Weights of a small GPT-style language model, trained from scratch on English Wikipedia: gated attention, short convolutions.
Each number is 500 + 50 x the weight over the matrix's rms, rounded and kept within 0 to 999. Layers, rows and columns count from 0. Numbers have three digits each.

# q: layer 9 attention query, 448x448, rms 0.0355, rows 179-191, columns 0-63
# k: layer 9 attention key, 448x448, rms 0.0359, rows 179-191, columns 0-63
# v: layer 9 attention value, 448x448, rms 0.0418, rows 128-134, columns 0-63
# o: layer 9 attention output (transposed), 448x448, rms 0.0977, rows 128-134, columns 0-63
q179:624481426562494536615605449494659585561513607440511408513466420407415396528481454524501525420496437479559490551484541490492428484487521437516534554487551583513562521495544400393458600431515540
k179:486606563512365415510466419473541512554447449479537543499522487519534543354481568526552439558452513452573564540564521460422495606566529440500456472544525419501499630491490401438411399532454468
q180:510561491497464576492485634497532517571570599421533512464472544447477380368527522545512622476526577554482532506475457519420475565487504519523452475555457477530514412487510551473482535541558465
k180:439488475484520523407528534578571480516598432493593422583524540451567535477419328551522526491490575393511546463488540439435478460429552420524532506513579538564539455507498549512597605463505534
q181:505518517502480486473530550545515604507442511479501476430498510572646535444548454577516367546515589468364453512389516531530577554458458519486465498370529464500538485499473562330473579588478458
k181:529461487504448434396533496476465491489596521423507558417474521475434488598515512589563465414616485538478482444456453471475464432503532522447490596487499539518553511554583490517481482460465557
q182:447610563504486426549510543507470536539465543530429480516411498625520579390593577501615433442508481524563397512474407407531399418418524522485455479525517426370533421493521424558508445497467502
k182:473503465428535417534430494508563533440520481473415563470487420493518498587510582576550387554494495504399531551533509511434598409491437486578492492475579496464521425624520467487538446527560579
q183:492514584508502478464453487593557495479480589496508525533486404485533506543493415467507523605482569479556585515460478544572554474566492541443434468493420525506465562434459507497486476560513580
k183:508353495488449498411442455499540479411516444425514471386573475492529479450489484543484585560541486450447563499604481591504382502429531344572477579527570449464532480455512513478544458504397451
q184:431510518396429549585503366654476457509452541432537562652439541480502527413428487540470497455549445562541399547518558438427506392605512521511530493598608425449496582520506491480452464395511437
k184:514589543503527432465477499530366491561429438512526485475501494479486443508502524441459513543472441536485405483502526510459519597503443575597510473557460471550540460413403635577567459548537505
q185:485444421474529456522548451563615525465515441475470516549480466540501486523476607508540537531506619617572514515539594452581470534515506484540576488529530489357438383383494540437507483474537498
k185:592567437527585498537418468446498507487533593513442463476427522461539504514512424577555529522447431468419524606468495499440558406397546447483451534416420487596362588450497509573406530532452467
q186:464562503484540468536531487527468485503509549527536536493493532389402515464471552559525510548551448416530557519414513498530510463565503509436549459584530396454511523437462489483510510524505506
k186:453481454512496503453493478530550454484464458479486437435428463477453542491516499586479514561639453582448588453534383600532487538546520453570468514432509529499531554611468421470501489510570498
q187:402448482569490451444428537415481394440476444427487532585515540587485455459499401421503595390564488386564499555501440469537639505621478469560480506507447421536517512416458474412364550461519442
k187:627572534492386463438512410434524449529426474519563538470463487478532503656535494473543469443556571660510565521414556533500572529467481356469460479513465545474526509547570580459572499535516438
q188:535613497467497520465545448492554500424477589500536529569441487473443436507395568492455499520503529490586479631530519615485562488639448415523441594589473609446428596517405587515509522453404586
k188:388527447496473517463484544498555426532482522522507471458513463470524515588503509580491422512473521459481449440513480531476480614469518511521495426671483436438397475513473497470533410496506512
q189:485468484514440426524555552530470448564472491417489595541498522483457563575440592429557599399587610522499409574520565461667481449500456493530518498476542529443434519536409459497477472485532453
k189:387492505476447563563394571485420465474573483470391582352517459502529450568539552473524377460411593548506446470547434447618521471499518521505487516387541483522399583455567546458470387549530521
q190:529488477507607425539584528530493474463474585529479542506422518517547504553496509467463537476455408506606519493456515483459548596480496498566582416456431509543555473581492591441491546465502570
k190:574472495475503474450404372423556509407553484486423450518464507480656426530450545448535558556347484492562467489495446464480405407586451439439472487478422548556499472506531530414631521503462533
q191:560467462561361467421512498474427499497481505519521494516504468444531491508455539477512464511476543521452453418459534499444431503351529582361552558566477440531422442502523545497503516511488556
k191:515467504492445525493408441473606391536602455515547482500461550423504638575459482463540517490454407461574453528478486460485485419477471428524399503567466440489523549580384584487546490318467530
v128:398529457499538537451408490514487597570530376416397451425547505512467511554513612430542458511482525523520488513497459437489438507409451381501482502654557481410432494466424500504407358435482415
o128:475530481550469487560431578504478532435528415421414586519523569497505597556520503438462494563486580542405505536503456392500614467315447476563432508430573493498489572392436579554492432493451509
v129:534557445455471562525429512578514410440521483487526456508493463545550408432561426514489517481478534510472557459498494498506459497553458561425492529451443490512518586560497478482512623511493468
o129:494497507549446440449546445479541507538529509550512419467512484549517545468487555499552512602482534570501473429494459604588535417572484490473448490478495495563473474473555542505581565571468524
v130:517419487441557518467570454520505560552501559460452539560505468393460443530435551411511483447494437466460553493598490494520472459534517535526546521537451421471527515469476455519439447492501544
o130:467518439556412524558468591402465514516427530597518550551559550498542538479481551543464460469571505531495479474462508595458506464559477482536472456521488435464572564570454469529542533423402524
v131:410465543527562552541498565405510496513491471481474502457491489474393487449456597435523507526462554598519514498430471500528542403545496477418531546424490526463477421439522559476533530522504483
o131:459476515566526587476500474452503506529562442575525539527557470504447522514446488490519506567452539513494553564492479485563487551413520542521451570465447500476477521466397544464478503556581497
v132:612555569462522509486502574476453489447563476538400483539563534466474531555541513595435432472535564504510544526490555423503498533513575525495504503559540556551485502526515440545499542517434497
o132:524580581511376467524553461630504462492475481529609550480579450472355567484508389419508490488554384570488427504451465484496517503410526474491552451628499393546578523512546489513504496446490490
v133:506452471468532588554512550511479456511484410556428403581490449465496490551553470593572538506562505501488497529409563529500447512494517494427541477523522465507437502563482481507547570517481464
o133:477486476670498479471538611552469426469524517442489558492458553496476550545491514461481535511549538497454609446526507591421563477603498481486481441441498488471509459523440547458549532541562447
v134:520556485523573594494402543530537420564515457522598548556551382499496404587566478456494615462517580467588500505512526469508461451475533438506385503533506465487564439570539574445604516469442418
o134:525603589487421484544462490623478527534523531497485484507513527480403439520551504477514465608443601519473436534496509517539562506428541429466515484509529465406581521528599417477415568444466419